config.yaml
num_key_value_heads: 4
positions: "rope"
optimizer: "adamw"
max_steps: 6296
dataset: "wikipedia_en"
Each number is 128 + 32 x the weight over its row's rms, rounded and kept within 0 to 255. Layers, rows and columns count from 0. The size above them is the row's rms in percent of the matrix's.

# layer 7 attention output (transposed), 256x224, rms 0.0775, rows 72-127, columns 0-55
size [ 78 102 109 109  92  99 100 105 112 102 104  94 103  95 103 104 100  98  91  95  94  93  96  74 105 104  93  66 120 107 101 103  95  88 100  86 102  85 107 103  95 102  69 111 106  89  95 108 108  95 106  92 104  79  96 100]
[[175  89  94 188  79 153 234 179 143  91 158  36 110 192 148 158 122 130 131 134 176 112 128 137 105  99 125 166 116 163 110 153 151  99  78 116 128 144  90 152 140 109 122 105 121  85 183 139 172 145  96 114  70 135 109 120]
 [146 159  46  94 151 152  57 135 126 126 152 116 182  93 121 103 161 127 131 169  98 134 133 117 158 130  98 126 117 127 150  83 105 117 140 110 122 153 184  46 121 179 167 148 114  88 152 162 129  88 155  91 102  49 142 134]
 [113 104 181 161 104  95 236 111 155 106 140 114 153 200 111 135 117 109 150 109 171 124 144 127  98 105 129 102 111  82 106 125  97 124  95 159 192 130  92 165 159 105  79 183 114 104 166 107 190 151 132 123  79 151  90 123]
 [138 103 166  88 132 111  72 137  97 124 110 149 100  50 142  85 155 130 176  67 107 112 171 108  84 120 128 115 113 131 127 141 167 119 172 123 133 154 131  45 103 131 119 111 131 128  66 108 104  98 171 166 183 117 113 159]
 [194 158 138 121 131 157  70 160 140 118  96  89 107 141 188 162  79 146  86 124  78 174 134 136 120 104 106 128 155 136 140 108  91 102 156 102 146 184 120 144  78 174 151 134 150 167 179 125 131 116 149  71 170 112 127 148]
 [121 158  95 152 120 152 129 109 116 111 152 163 170 180  61 116 132  73  85  85  98 150 124 130 190 122 159 162 142 117 145  88  60 115 125 164 171 135 133 115  96 124 144 103 101 119  99 159 102 108 117 106 107 144 155 152]
 [171 128 119 120 102 173 149 112 132  71 137  82 136 172 130 124  96  90 101 118 109 137  54 103 126 105 180 158 139 140 128  57  68  97 176 118 148 174 104 133  70 169  94 116  74 165 164  86  74 137 200  81 129 106 158 130]
 [117  75 175 112 151 130 148 142 129 144 149 119  72 143 132 174  95 122 157 161 160 103 132 158 152 125 186 165 180 135 138 159 210 121 104 119 121 100 148 232 150 103 135  93 211 132 112 108 147 136 106 168 183 148 122 150]
 [140 182 117 114 102 125 151  87 154 126 113 119 151 134 110 151 130 160  96  85 152 148 148  80 139  91 139 108 110 133 121 116 124 171 112 169 123  94 134 106 163 137 145 158  84 111 104 208 151 136  61 105  72 148 137 128]
 [102  89 153 162 135 106 148 132  71 183  74 172 122 122  99 140 172 152 162 152 107 166 189 215  75 138 146  73 130 129 106 118 107 154 117 132 119  85  59 117 124 188 133 188 124 140  44 113 167  52 160 128 205 102  87 130]
 [205 137  30 121 104 195 114 193 147  59 184  40 115 150 171 116 147 126 131 162 149 169 117 100 130 111  48 130 139 125 153 118 118  85 122  71 133 161 156 120  69 102 183  98 171 108 137 156 141 170 119 124 103 107 108 120]
 [148 181 158  92 139 128  93 127  80 157 132 137 105 127 146 114 111 129 121 117 119 158 136 131 113 108  86 149 146 127 115 148  69 134 118 152 167 128 174 171 125 160 130 129 176 125 106 135 108 148 116 137 155 220 127 169]
 [173 149 135 106 121 110 139 162 115 126 122 101 116 159  87 165  92 111 120  90 112 164 188 158 152 103 146 157 181  90 162  87  92  99 126 129 190 145 129 186 111 144 182 119 143 119 165 139 127  63 174  74 156 128 141 162]
 [ 81  67 191 133 139  51 145 109 107 159 146 160 149 124 125 157 133 160 162  52 135  70 143 173  94 138  87  78  83  45 114 132 140 110  79 202 145 120 149 141 149 134 111 154 159 101 145  74 146 108 101 163 136 165 115 179]
 [137 155  89 137  80 125 130 179 108 105 139  99 115 133 151 150 133 150 112  84 144 157 149 119 124  69 115 138 146 141 140 140 109  99  75 156 107 105 145  94 120 156 147 145 129  67 114 206 149 125  70 125 146 196  97 173]
 [133  72 137 116 127 123 189 173 106 131 135 103 116 145 158  91 133 144 177  94 175  94 142  96  64  82 149 128 104 104 141 161 117 126 120 106 110 143  90 113 166 102 100 149 140  83 122  85 129 155 168 153 148 180 108 123]
 [129 115 116 134 127 133  85  82 134 147  99 119 216 102  96 102 165 113  88  90 104 124  83 116 140 113 107  95 114 141 117 120 133 109 134 177 110 142 108  47 156 180 140 168  36 115 134 153  68 137 167 119  92  82 138  77]
 [140  80 158  91 118 132  52 121  85 156 139 147 112 124 126 145 139  72 115  82 119 142  66 135 128 112 161 199 174 134 123 129 108 113 122 159 137 154 123 119 100 120 148  74 140 156 112 101  84 112 123 144 210 139 122 180]
 [148 123 117 120 206 127 157 147  92 139 109  94 128 129 153 125 101 149 148 118 146 134 151 143 136 172  78 159 127 131 153 160 111  99 152  70 147 159 127 154 156  98 113 120 191 118 203 110 170 100 183 125 122  93 100 143]
 [ 91 161  80 120 113 168 122  76 166 138 121  93 160 182  91 141 149 118  96 166 119 118  93  81 187 123 127 177 136 168 141 103 138 133 134 124 113 129 105 100 150 110 110 136 101  94 162 164 159 149  90  93  96  74 134  67]
 [ 97 151  75 159 148 214  98  88 134 129 141 182 168 166 129 120 170 104 123 176 108 157 107 118 178 161 125 149 119 152 111 109 101 139 161 130 155 126 107  68 103 131 144  99 142 130 131 158 149  91 124  86 106  49 122 112]
 [149 124 122 145  97 107 213 136 165 100  86 110 127 106 152 172 124 158 155 143 144  86 122 159  94 140 106  63 123 111  93 156 202 132  77 113  93 126 121 156 137 122 135 158 141 143 142 180 158 174  81 135 106 154 108  93]
 [155 132  79 147 132 159  89  86 135 111 127 118 104 109 134 125 127 123  52 149 110 132  58  93 153 145  94 105 152 190 113 107 126 114 156 169  72 103 133 120  91 145 137  66  75 200  69 178  54 224 126 179 161 141 152  84]
 [ 60 105 191 118 134  54 109 121 101 202 129 153 151  94 127 127 111 111 145  46 128 121 147 220 113 137 124 141 156  77 127 147  95  86 104 128 147 148  90 154 136 124 132 160 127 140 150  95 122  79 174 121 159 176 102 137]
 [172 120 150 124  60 129 174 138 173 101  90  70  93 109 167 141 109 137 148 109 154 152 139 113  96  68 146 141 149 158 117 132 113 166 151 135  88 112 101 130 142 139 114 161  94 123  86 141 122 172 122 145 175 131 118 105]
 [139 161 139  85  93 149  79 122 186 151 106  92 104 104 144 170 150 114 101 186 137 125 115 132 113 138 111  94 114 159  74 125 152 152  91 160  77  70 166 153 163 132 166 182 103 141 164 174 173 158  79 121  80 140 133 118]
 [ 95 144 168 126  94  52 128 127  87 130 161 130  82 137  96 144 133 158 116  64 130 118 139 166 113 143  97  75 111 131 137 129 127 117  41 171 126 110 151 150 122 166  88 177 158 123 128 131 132 119  86 151 140 179  96 161]
 [187 155  62 151 157 227 171 141 128  80 118  95 126 163 110 137 143 128 115 173 124 131 118  42 155 107 167 127 139 211 143 131 150 157 156 142  92 114 130  93 145 138 103 104 132 114  87 139 112 139 122  99 128  69 157 128]
 [118 178 133 127 124 117 147 109 136 146 106 141 176 132  86 130 146 127 100  74 138 127 160 103 101  91 143  89 103 110 117  99 101 149 115 164 131 109 111 101 181 125 119 177  63 119 106 154 132 128  94 117  72 164 142 107]
 [ 69 107 180 138  98  82 153 119 100 153 155 183 106 136  96 112 144 113 151  58 160  96 138 133  99 134 141 122 109 104 132 147 114 164  91 169  98 146  77 116 158 113  76 161 129  70  80 119 151 140 110 114 138 167  91 137]
 [117  69 192 147  90  96 155 111 128 137 126 118 112 177 108 130  99 105 117 104 126 160 123 144  86 122 154 105 113 129 120  60  74 119 138 118 144 153  61 104  92 189  96 166 105 166 143  89  99 118 198  87 182  83  85 158]
 [ 95  92 151 124 138  78  68 135 127 162 176 132  69 118 174 184 109 166  93 156 124 132 114 185 142 182  70 106 165 151 113 131 157  96  96 155 108 136 163 162  73 153 106  82 192 172 161 145  83 121 101 143 187 126  98 187]
 [ 99 187 159 120 100 126  76 104  77 152 127 173  86 108 132 140 141 140 134 144 137 144 132 154 121 133  63 104 118 104  91 142 143 144 104 143 132  98 170 142  86 146 167 101 153 135  60 176  99 156  73 176 134 188  69 145]
 [114  91 149 176  90 125 151 120 191 112 125 106 126 149 135 132 114 146 123 168 141 142 103 132  84 135 106 114 101 176 120 118 102 152 117  94 101 126 118 148 109 153 154 175 120 165 124 168 146 182 117 132 119 113 156  64]
 [147 109 130 113  71 146 167 193 156  94 163  74  83 177 138 181 100 109 158 133 135 140 110 188  83 135 128 174 120  93  89 142 111  94  46 158 151 131 127 212  99 161 148 118 134 107 156 125 187 113  90 135 145 188  98 147]
 [119 107 163 113  99  78 133 109 166 168 120 112  79 140  93 143 104 136 145 115 167 121 150 194 106 161 124 107  99 121  90  94 143 174  60 168 126 109  94 152 171 150 132 171 157  92 173 187 183 131  75 122 124 157 103 158]
 [156 190  96 166 112 146 148  97 143 100 130 110 171 122 125 113 134 112  91 108 126 163 110 124 161  83  99 124 160 108 121 115  92 142 158 135 139 125 139 125 118 128 187 119  55 126 123 193  98 195  99 133  58 129 171  49]
 [102  91 199 113 108  81 158 180 113 150 132 103 112 123 140 115 111 128 192  99 123 132 162 227  65 101 143 117 144  63  96 146 151 117  63 156 157 122 120 191 129 118 146 153 141 101 162  51 137  74 137 144 137 197  84 176]
 [136 122  94 138 121 173 185 123 111 153 143 154 142 166  68 156 113 110 152 155 122 108  92 107 128 113 227 147 159 108 129 107 131 143 113 156 127 135  63 111 142 140 130 142  81 129 112  58 128  85 136  99  89 134 135 159]
 [138  98 135 151 164 101 101 111 121 142 112  94 144  65 126 139 121 154 144 101 129 125 135 134 108 159 109 116 130 142 122 146 171  86 115  69 138 144  96 115 115 134 117 107 165 148 171 161 185  92 173 116 173  73 112 116]
 [ 92 114 163 170 115  60 178 142 119 133 151 120 118 143 152 165  83 190 164  95 138 136 195 185 103 148  85  94 113  72 147 142 131  97  79 125 167 127 111 166 116 121 111 156 135  85 201  77 181  62 127 103 118 152  81 137]
 [139 114 107  93 161 111 173 107 192 137  78 108 143 108 128 125  95 154 117 136 139 100 127 116 150  87 174  96 147 126 147 146 141 128 120 117  98 108 140 156 193 111 111 160 135 136 110 157 122 156 115 144 116 143 177 111]
 [171 106  96 140 110 152 230 177 147 106 114  84  93 132 147 135 142 165 178 138 147 122 159 124 117 138 180 126 149 159 125 146 178 123 128  88 102 152 109 104 136 111 100 115 129 110 126 114 134  98 149 117 101  63  99  99]
 [130  69 121 107 157 128  96 140 147 112 112 158 114  70 138 138 133 137 149 130 106 133 171 104 131 147 174 173 147 108 160 145 176 152 183  90 127 125 145 109 134  83 154  40 154 133  78  95  95 105 138 154 175  79 154 130]
 [139 137 143 127  42 102 167 156  87 110 184 141  76 151 110 171 135 117 138  70 170 147 157 152 111 119 133 142 123 120  97 127  91 156 108 179 132 137 107 142 108 152 122 159 100 110 105 126 152  99 114 100 120 154 104 152]
 [141 136 108 138 114 112 161 159 145 125 155  47  74 150 158 168  86 173 118 160 152 108 140 150 123 151  71 109 113 139 146 126 134  91  55 128 118 126 159 189 138 157 109 149 157 120 189 137 153 140  96 128 106 139 108 134]
 [111  78 156 135 128 114 153 179  60 156 136 154  94 167 115 122 136 111 163  99 132 137 153 119 139 115 160 191 182  95 169 134 127 121 117 120 153 111 116 166 171 147  93 122 133  91 107  61 133  52 166 142 148 191 120 171]
 [ 92  54 115 153 107  93 128 142 147 114 112 114 148  74 153 147 115 160 117 114 145 101 124 157  93 121 133  81 129 134 137 121 186  93 124 122  44 129 118  78 125 152 157 135  67 150 102 128  76 153 116 151 178  95 123  85]
 [149 171  93 156 124 147 126 157 142 104 167  62 153 190 145 133 103 113  81 199 118 134 110 136 173 125  93  99 148 146 159  68 100 104 132 111 124 142 158 173  95 158 149 172  91 157 208 147 115 156 138  79 110  83 152 115]
 [156  90 169 122  95 134 191 154 143 155 123 104  66 129 107 152  80 133 159 116 184 147 154 159  84 118 152 110 124 155  92 176 136 126  69 100  90 115  86 171 161 127 130 140 160 113 111 119 166 149  92 116 140 159 102 124]
 [121 136  91 119 165 155 131 131 130 115  78  98 164  59 175 118 154 134 133 108 157 113 124 121 156  77 131 104 134  96 108 151 179 127 165 108  95 120 114  64 164  71 113 100  87  93 116 135 115 164 113 159  94  97 128  88]
 [144 187 114 125 166 186 126 135 114 152 109  82 139 107 162 122 114 158  80  90 129 149 130 116 169 107 114  63 126 147  99 153 104 106 122 123 133 149 106  95 148 103 149 132 123 129 132 164 119 149 114  94 155 168 136 117]
 [104 214  94 183 142 132 102 108 122 139 198 135 199 173  97 145 147 129 101 140 118 110 119 135 138 136  36  68  88  95 137  76 113 123 111 174 157 113 183 127 118 157 177 157  69 126 173 161 121 126  99  95  56 131 162 125]
 [158  67 110 127 114  94 159 133 173 135 104 115 114 140 130 144 130 179 164 142  72 135 155 164 120 141 153 128 136 119 126 142 121 107 123  97 143 140 123 157 109 156 141 153 173 138 167 149 183  58 137  91 105  63 143 126]
 [136  97 175 140 127 101 166 147 152 143  79 101  99 116 204 182 123 160 165 131 137 117 118 174  82 128 102  93 113  95  67 163 161  92 101  92 129 134 125 190 134 127 109 152 157 149 206 104 179 135 119 156 128 137 111  95]
 [109 153 122 150  87 145 101 151 145 119 144  91 108 125 147 137 143 156 103 162 118 148 143 140 116 145  45  69 100 162 115 111 186  93 100 110 139 123 146 126  76 167 157 167  82 132 150 135 144 127 109 132  98  85  90  83]]
# layer 7 attention value, 256x224, rms 0.0593, rows 73-127, columns 0-55
size [ 99 107 104  92 108  97 106 111 101 104 100 101  94  96  98  99 105  92  93  89 109  93  98 101 101  87 112 122 103 107 101 109 106  98  86 102  81 105  99  99  97  95 107 103  93  88 114 105 106 103  93  97  94  98 101]
[[102  90 135  93 130  99 120 108 141 105 141 171 205 156 193 109 151 161  82 117 116 153 153 170  98 122 167 156 113  92 114 168 150 134 153 101 137 149 132 124 179 169 132 116 122 110  97 105 128 140  77 115  92 137  81 169]
 [121 118 152 123 149 131 161 136 109 183 125 127 143 105 113 224 136  94 189 111 120 106 102 118 144 156 202 122 126  79 126 136 102 152 117 133 133 122 127 111 114  87 140 133 151  85 157 171 119 126 114 101 124  76 161 148]
 [135  98  64 152 139  91 120 145 102 138 125  78 124 144 112  83 132 142 121  25 121 141 175  85 210 101 164 167 181 133 120 108 115 132 182  76 115 141 111 156 123 181 100  82 106 171 136 130 124 112 123 122 126 127 184 100]
 [164 164 100 148 116 115 115 115 169  94  97 160 109 141  97 130 216  93 106 114 138 115  81 128 135  74 133  70  87 132 103 137  93 113 148 111  65 116  86 170 134 122 138 154 137 113  89  93 145 139 118 140  89 130  97 155]
 [153 113 205  99 160 134 104 108 117 162 134 172 159 120 114 177 162 111  96 135  90 174 136 163  91 125 127 107 140  71  93  64 128 157 107 173 114 138 156 136 115  55 153 103 163 161 141 171 148 155  62 142 141 112 103 161]
 [127 116 178  98 137 101  72 118 130 135 164 182 165 110 106 156 207 154 133 117 108 143 159 114 146 144 139  88 106  90 122  93 119 119  82 157  85  68 118 215 193 118 146 121 164 152 191 123 127 143  92 141 147 127 110 187]
 [132 155 137 152  87 180  96 164 144 121 119 108  99  94 102 156 162 131 149 136 146  89 116 108 100 166  75 100  88 205 145 142 154 123  86 176 119 135  90  63 107  97 104 107 116 140 166  98 101  82 176 131 112 164 149  95]
 [152  75 212  79 148  65 163  90 100 176 132 127 131 121 139 158  79 134 155 165 138 189  97 141  93 142 136 169 165 108 111 143 136 132 128  88 160 126 103 101 151 117 109 132 124  89 126 105 149 156 138  80 150 158 115  94]
 [113 103  43 178 120 144 144 147 178 130 145 107 102 159 119 182  96  72 132 107 114 117 146 122  96 111 149 164 182 114 129 150 118  64 173  78 145 101 124 124  67 117  97 156 134 130 119 149 122 126 126  55 166 128 187 140]
 [ 87 137 146 144 133 127  89 116 113 127  93 210 133 130 154 134 128 166 104 110 133 117 133 156 113 103  88  93 101  88 107 163 180 149 102 194  69 142 131 143 167 147 181 144 122 142 149 158 198 120 141 165  96 133 117 147]
 [183 101 125  76 101 112 150 116 157 105  90 105 121 105  75  83 140  31 129 106 140 149 158 108 134 145  94 117 167  99 151  90 164 156 148  66 171 168 137 133 100 136 123 172 114  87 176  91 146 194 144 175 136 164 146 108]
 [157 133 123 137 119 155  92 132 126 155  98 156 140 105  86 208 195 120 121  86 107 100 107 154 130 130 102  79 116 159 152  71 114 160 109 154  91 166 101 130 130 106 122 109  94 120 104 162 188 152  88  79 105  91  86 169]
 [175 104 120 148 129 103 206 160 173 114 141  84 118 111 123 156 113 127 180  89 118 138 121 106 114 154 141 150 131 183 106 129 103 106 176  43 162 164 126  50 107 146 149 128  87 149 107  95 133 173 154 106 106 138 134  90]
 [136  41 181 106 133  69 114 114 156 144  88 141 119 102 149 156 132 124 121 140 157 155  32 113 105 113  93 108 192 171 117 138 162 156 190  81 121 137 113 147 112 147 131 154 104 129 145 111 181 181 166 112  93 144 136 113]
 [103  80 154 141 150 141 155 167 119 148 100 151 139  95 122 158  98  89 174 130 168 100 135 104 133 150  76 149 145 141 139  82 120 153 165  76 108 139 143 163  93 173 159 137  86 101 162 160 144 177 180 153 152 135 113 140]
 [150 147  84 129 138 113 162 126 144 127 133 106 160 151 121  87 183 155  79  90 103 207 139  99 162 153 224 188 104 112 105 185 103  88 187  48 155 135 163 200 162  42 126  82 182 136 153 143 134 162 107 155 128 157 141 170]
 [163 180  97 111 144 124 109 132 115 116 121 142 134 116  94 124 176 138 128 133 108 153  97 121 104 162  89  75 139 183 172  72 117 112  68 128  93  93 137 164 171 115  95 125 169 167 164 135 156 116  97 102 146 121 142 119]
 [152 151  82 202 129 163 111 140  95  81 106 177 136 123 152 137 102 130 147  76 147  73 107 148 186 126 119  65  62  93 108 158 146 127 119 157 111 156 149  92 116 196 166 132  75 127  69 162 111  98  95 104 126 148  80 126]
 [ 99 152 150 145 104 140 135 104  84 109 146 156 172 141 149 146 144 171 150 216 146 141 128 136  66 177 161 106  76 103  78 206 125 134 107 191 141  92 170  98 135  75 172 120 160  90  87 140  90 126 132 137  83 125  79 198]
 [117 174  76 172 137 155 140  85  81  95 109 157 144 139 160 109 136 141  81 165 106 149 148 153  43 117 136 101 140  81 102 179 137 118 107 193 100  87 183  98 133  86 163 112 183 139 104 161 101 109  88 145  83 115 121 164]
 [112 132 152 112 125 104 110 153 154 134 141 113 107 129 153 120  64 150 172 137 182 132  69 124  89 109  73 180 133 165 186 173 156 115 162 165 143 139 119 123  89 127 146 123 102 121 161 124 119 120 166 105 119 133 180  96]
 [118 144 162 138 163  85  90 101 134 124 150 129 138 127 135  99 116 111 124 201 114  57 136 111  91  86 107 131 140 137  69  97 168 106  93 164 119 112 148 171 159  86  94 100 154 166 181 152 143 137 149 185 167 176 143 157]
 [166 125  46 177 106 139 140 132 171 117  89 127 112  94 124 137 155  90 104 135  99 136  88 142 153 125 103 116  35 162 162  78 111 135 154 115  94 129 190 137  74 127 127 154 125 133 128 197 130 170  82  72 161  99  96 102]
 [121 100 152 119 168 103 143 112  87 181 129  95 163 128  59 145 105 110 142 125 150 117 101 111 174 103 146 109 180 121 183  72 125 142 122  65 139 106  91 192 162 200  82 152 152 108 193 155 144 135 116  83 119 124 158 130]
 [168 111 126  90 106 103 151  93 127 108 167 118 122 134 113  63 116 161 137 204 155 128  81 112 131 112 170 174 157 170 170 240 121 112 127  77 161 133  84 112 182 127 104 139 170  59 130  90 123 169 114 150 146 154 193 112]
 [161  86 104 150 111 102 165 129 160 154 141  96  97 121 118 158 191  92 183 142 111 150  90 105 152 150 119 133 139 201 101 131 128 138 101 107 123 108 100 145  75 110  94 148 124 178 161 108 128 181 140 115 120 156 205  77]
 [125  76 202 117 164 103 130 138  99 175 138 156 163 166  87 120 107 160 131 111 114 140 110 103 128 122 183 118 193 107 101 149 177 144  55 118 137 135  63 109 161 140 109 127 156 110 142 104 116  90 189 148 157 153 126 161]
 [138  58 210  62 150  67 147 115 124 190 106 105 111 122  91 150 103 105 155 127 117 153 119 138 116 124 179 192 144  97 110 115 108 173 160  27 160 135 146 127 120 117 114 150 136  72 117 172 166 167  99  95 132  91  98 128]
 [145  70 120 114 118 116 218 131 157 173 109 109 127 147  99 105 131 107 180 122 126 174 114 108 129 140  84 143 135 178 132  91 110 146 166  59 154 115 143 114  52 134 177 162  89  97 121 129 123 179 143 120  99 134 125  81]
 [150 143  85 143 118 175 162 144 120 140 140 148  94 118  62 189 208 104 133 157 133 124 120 115 123  95 142  87 113 143  96  73  99 114 137 146  92  75  93 177 132 118 110 141 180 140 174 142 125 140  65  80 106 125 129 178]
 [141 147  57 162  83 133 116 155 197 107 145  63 105 149 140  88 193 141 132 158 135 121 113 140  92 128 175 132 102 194  60 161 186 139 120 145 102  90 160 127 157 149 131 170 116 173 158  90  98 155 138 157 118 108 132  64]
 [171 113 111 133 114 105 126 132 148 127  99  73  87 148 130  77 126 105 106 125 140 149 157 108 107 153  39 140 237 145 115 122 162 128 116 151 121 129 133 130 101 135  94 150 120 104 131 115 156 128 191 145 138 151 232  80]
 [113 108 172 109 109 156 151 113 138 119 126 170 126  85 136 145  55 114 149 219 149 105  94 105  91  58  82 105 172 166 117 111 181 100 110 131 128  79  94  84 150  92  89 168 162  97 130  77 108 130 107 175  93 176 112 167]
 [128 131 178  96 124 132  70 127 103 123 136 194 106  96 133 180 173 166 123 138 172 122  62 116 107 168  85  64 178 198 165  93 137 112 137 143  83 109  89 119 132 107 164 135 100 127 179 120 176 145 151 123 119 107 192 134]
 [172 130 137 116  92 132 168 114 142 128 154 125  71 109 138 120 137 132 168 186 144 113 103 126  69 181 143 133 151 173 145 162  72 120 179 125 159 138 101 102 137 150 150 180 111 154 118 131 134 145 138  96  69 168 173 116]
 [121  95 213  50 152 110 119 117 145 130  73 161 161 118 147 111  90 150 104 122  99 123 166 149  77 120 108 150 146  80 124  89 118 142  95 146 135 123 141 161 123  88 148  94 131  93  93 176 196 117 119 148 130 144 119 131]
 [164 134  97 118 126 155 121 187 182 160 119  88  80 106  65 179  95 153 136  55 142 109 116 138 169 181 135 157 170 147 183  75  78 148 165 113  81 149 115 114  63 160 115 124  74 105 134 202 164 151 155 119 137 101 173  96]
 [111 114 149 114 130 101 115 134 173 194 185 173 116 103 131 115 139 141 136 144 133 156 117 153 101 186 114 166 161 148 124  76 110  88 126 151 113 147  98  80 114 109 167 101 119 118 102  92 118 157  97 135 156 102  63 165]
 [150 170  78 187 123 161  75 126  93 112  92 125 115 139 176 173 140 147 146 114 146 130 103 103 158  83 167  96  80 126 135 131 134 123 154 202 103  92 152 161 181 159 140 128 144 191 157 172 155  65 139  62  93 150 140 139]
 [151 129 120 163 120 135 159 145 168  96 119 107 115 129 137 209 146 124 116 105 158 118 104 161 134 142 148  89  59 149 162  94  93 138 154 140 112 159  98 117  92 146 159 175 103  99  91 160 132 112 152  47 111  50 107  63]
 [ 81  84 155  77 130 123 119 129  84 146 185 101 152 115  88 117 102  98 134 123 134 100  93 135 113 112 161 182  66  88 146 139 123 133 166 111 174 156 105 136 112 118 101 121 116 100 137 123 100 113 185  96 143 128  75  93]
 [ 87 145 133 174 137 137 112 141  96 139 154 145 112 132 121 149  58 203 137 142 162 108  83 127 135 115 160 158 171 141 130 173 145 123  87 145 131 148 109 122 111 134 135 113 105 137 112 105 138 104 163 101 173 136 132 120]
 [103 216  97 137 140 144  65 126 120 112 104  90 131 101 135 119  84 170 107  88 122  95 174 157 164  83  98 100 144 142 133  43 119 141 134 171 130 138  90 107 140 182  83  58 111 168  70 125  99  43 119 129 122 134 109 111]
 [137  93 193 108 120 104 148 116 137 170 112 183 104 123 121 132 106 152 173 127 166 169  92 156 117 147  98 122 196 185 126  77 136 141  66  90 109  78 126 124  89 135 102 156 117 106 150 132 178 181 102 116 161 113 180 122]
 [134 127 127 141 112  98 136 140 140 118 154 128 122 123 139 141 182 115 138 147 147 117  70 142 124  89 100  89  43 156  98 146 152 134 118 117 133 156 124 108 137 132 157 158 117 149 181 100 100 177 162 123  98 155 117 101]
 [156 137  96 150 132 134  86 148 158 153 121 140  98  88 118 171 123  75 137 107 101  70  90 143 181 167  52 121 105 146 146  79 101 146 121 115 136 132  66  92  64 177 126 108  99 141 110 137 142 119 114 114 193  72 100 156]
 [ 97 118 135 122 118 106 119 140 206 148 139  88 145 135 142 128 139 195 161 163 151 165 117 126 119 107 108 173 106 213 138 108 172 107 145 110  94  83 138 164 124 126 109 125 134 166 120 188 126 136 155  97 153  99  94 115]
 [116 130 154  95 109 142  92 134 177  97 115 182 113 108 137 140 170 127  78 205 112  59 135 162  50  86 142  74  37 125 105 182 146 127  66 130  96  90 140 135 141 110 131 134 140 114  96 105 143 147  96 161 153 154  79 160]
 [176  78 141 122 121 155 137 148 140 120 145 167  72  89  81  97  71 125 159 126 187 121  54 119 126 116  63 134 184 191 165  98 149 112 133 120 119 129  55 137 113  89 100 142 117 110 161 168 144 135 176 103 119 160 176  91]
 [108 135 130 122 171  67 127 143 104 145 116  95 151 147 140 107  90 156 135  64 138  97 161 135 151 166 201 155  75  61 138 162 126 145 163 108 129 148 210 173 144 193 144 131 148 133  94 210 149  94 183 102 108 123 120  94]
 [142  96  89 108 154  87 105 130 153  99  63  96  89 121 107 104 119  79 101 116 112 117 134 148  86 116 137 161 105  53 118  99 192 159 188 124 127 149 159 156 125 107 114 161  93 110 135 244 161 157 157 132  94 157 119 106]
 [135  95 157  92 145  97 114 130 210  93 139 115 139 152 185  98 148 137 126 166  85 136 134 159  59 133 150 151 108 130  82 145 127 107  99  99 130 155 156 109 119 130 118 119 156 118  89 115 157 179  78 150 180 130 130 129]
 [113 159 114 165 102 146 133 120 121 118 155 163 167 124 174 181  66 158 143 145 171 148  73 136 110 162 176  76 141 161 156 189 121 117 149 174 160 139  60  96 138 125 113 106 130 162 154  22 107  73 112 115 109 117 119 149]
 [183 138  89 167 132 121 115 164 137  73 143  85  96 127 129 174 153 129 179 122 170  74  72 101 138 155 126 115  81 155 197 190 105 106 156 157 142 141 128 169 148 148 159 159 129  95 141 129 106 134 182 113  99 133 169  74]
 [154 158  90 184 129 143 107 158 151 115 107  97 125 161 154 132 179 148  97 125 145 111 171  93 146 105 150 153 100 129 107 196 137 121 106 147 120 127 135 158 147  74 128 146 129 117 148 165 147 109 135 136  98 146 188 151]]
# layer 7 attention query, 256x224, rms 0.0654, rows 128-132, columns 0-55
size [100 109  90 102  94]
[[143 141 106  66 118 144 125 216 129 123 188 160 143 171  96 160 158 148  59 130 142 111 123 119 148  72 110  87 115 158 123 120  92 160 118 126 103 165 147  69 183 123 130 102 118  58 126 130  93 135  88 141  99  84 135  94]
 [197 147 100 210 121 100 180 132 183 116  37  69 157 150 136  95 160 127  75 132  94 134  73 163 137  88 133 176 160 188 130 137 125 162  92 147 119 151  92 112 157  68 110 170 134 120 105  54 125 104 146  81 139 147 137 100]
 [103 127 177 217 158 101 209  46 106 137  75 176 151 113 156 129 132 106 156 120 113 141 177 155  96 134 161 193 159 116  64 135 194 126 132 147 123 113 131 167 118  88 145 135 157 145 143 167 189 119 118 135 139 170 115 124]
 [ 81  88 211  28 175 155  71  98 124 176 188 212 129 158 113 173 112 112 188 118 177 101 157  80 114 178  90 131 106  94 154 105 170 129 136 136 117  85 164 153  85 189 142 109  91 161 126 176 115 127 153 151 138 129 134 145]
 [131 180  89 155 109 156 201 113 144  88   4 111 138 125 146  91 111 169 137 115  94 142 102 152  94 115 124 115 157 143 103 129 120 139 126 148 117 152 122 124 155  45 120 104 123 163 134  67 106 127 151 125 110 133 156  90]]
# layer 7 attention key, 256x224, rms 0.0643, rows 128-131, columns 0-55
size [ 96 117  98 101]
[[150 103 102 169  79 114 122 107 157 102  42 123 137  75 142  54 132 112 115 101 121  85 105 154 125 230 176 184 133  95 124 143 118  91  91 128 201 203 119 149 106 104 112 133 136  76 135 123 133 142 200 132 129 152 119 105]
 [137 128 103 131 163 162 163 127 183 118  76 111 119 180 132 116 132 177  87 138  88  40  96 108  95 146 155 134 112 128 130 155 148 140  91 115 155 128 143 154 193 155 109 123 170 108  81 109 125 146 155 110  76 140 109 124]
 [120 156 160  60 106 151  82 142 104 173 164 110 105 173 113 183 154  95 190 196 157 151 174 140  95  87 126 122  96 177 156 142 132  78 160 105 109  84 122  84  94 110  85 108 116 129 165 157 128 129 140 110 153  95 115 183]
 [ 91  82 111 123  82 114 102  99 160 163 149 163 157  40 114 168 142 102 109 143 162 129 183 183 205 114 155 152 165  91  87  93 108 175 129 129 121 149 106 140 150  77 133 168 122 118 154 163 149 128 147 124 113  97 134 115]]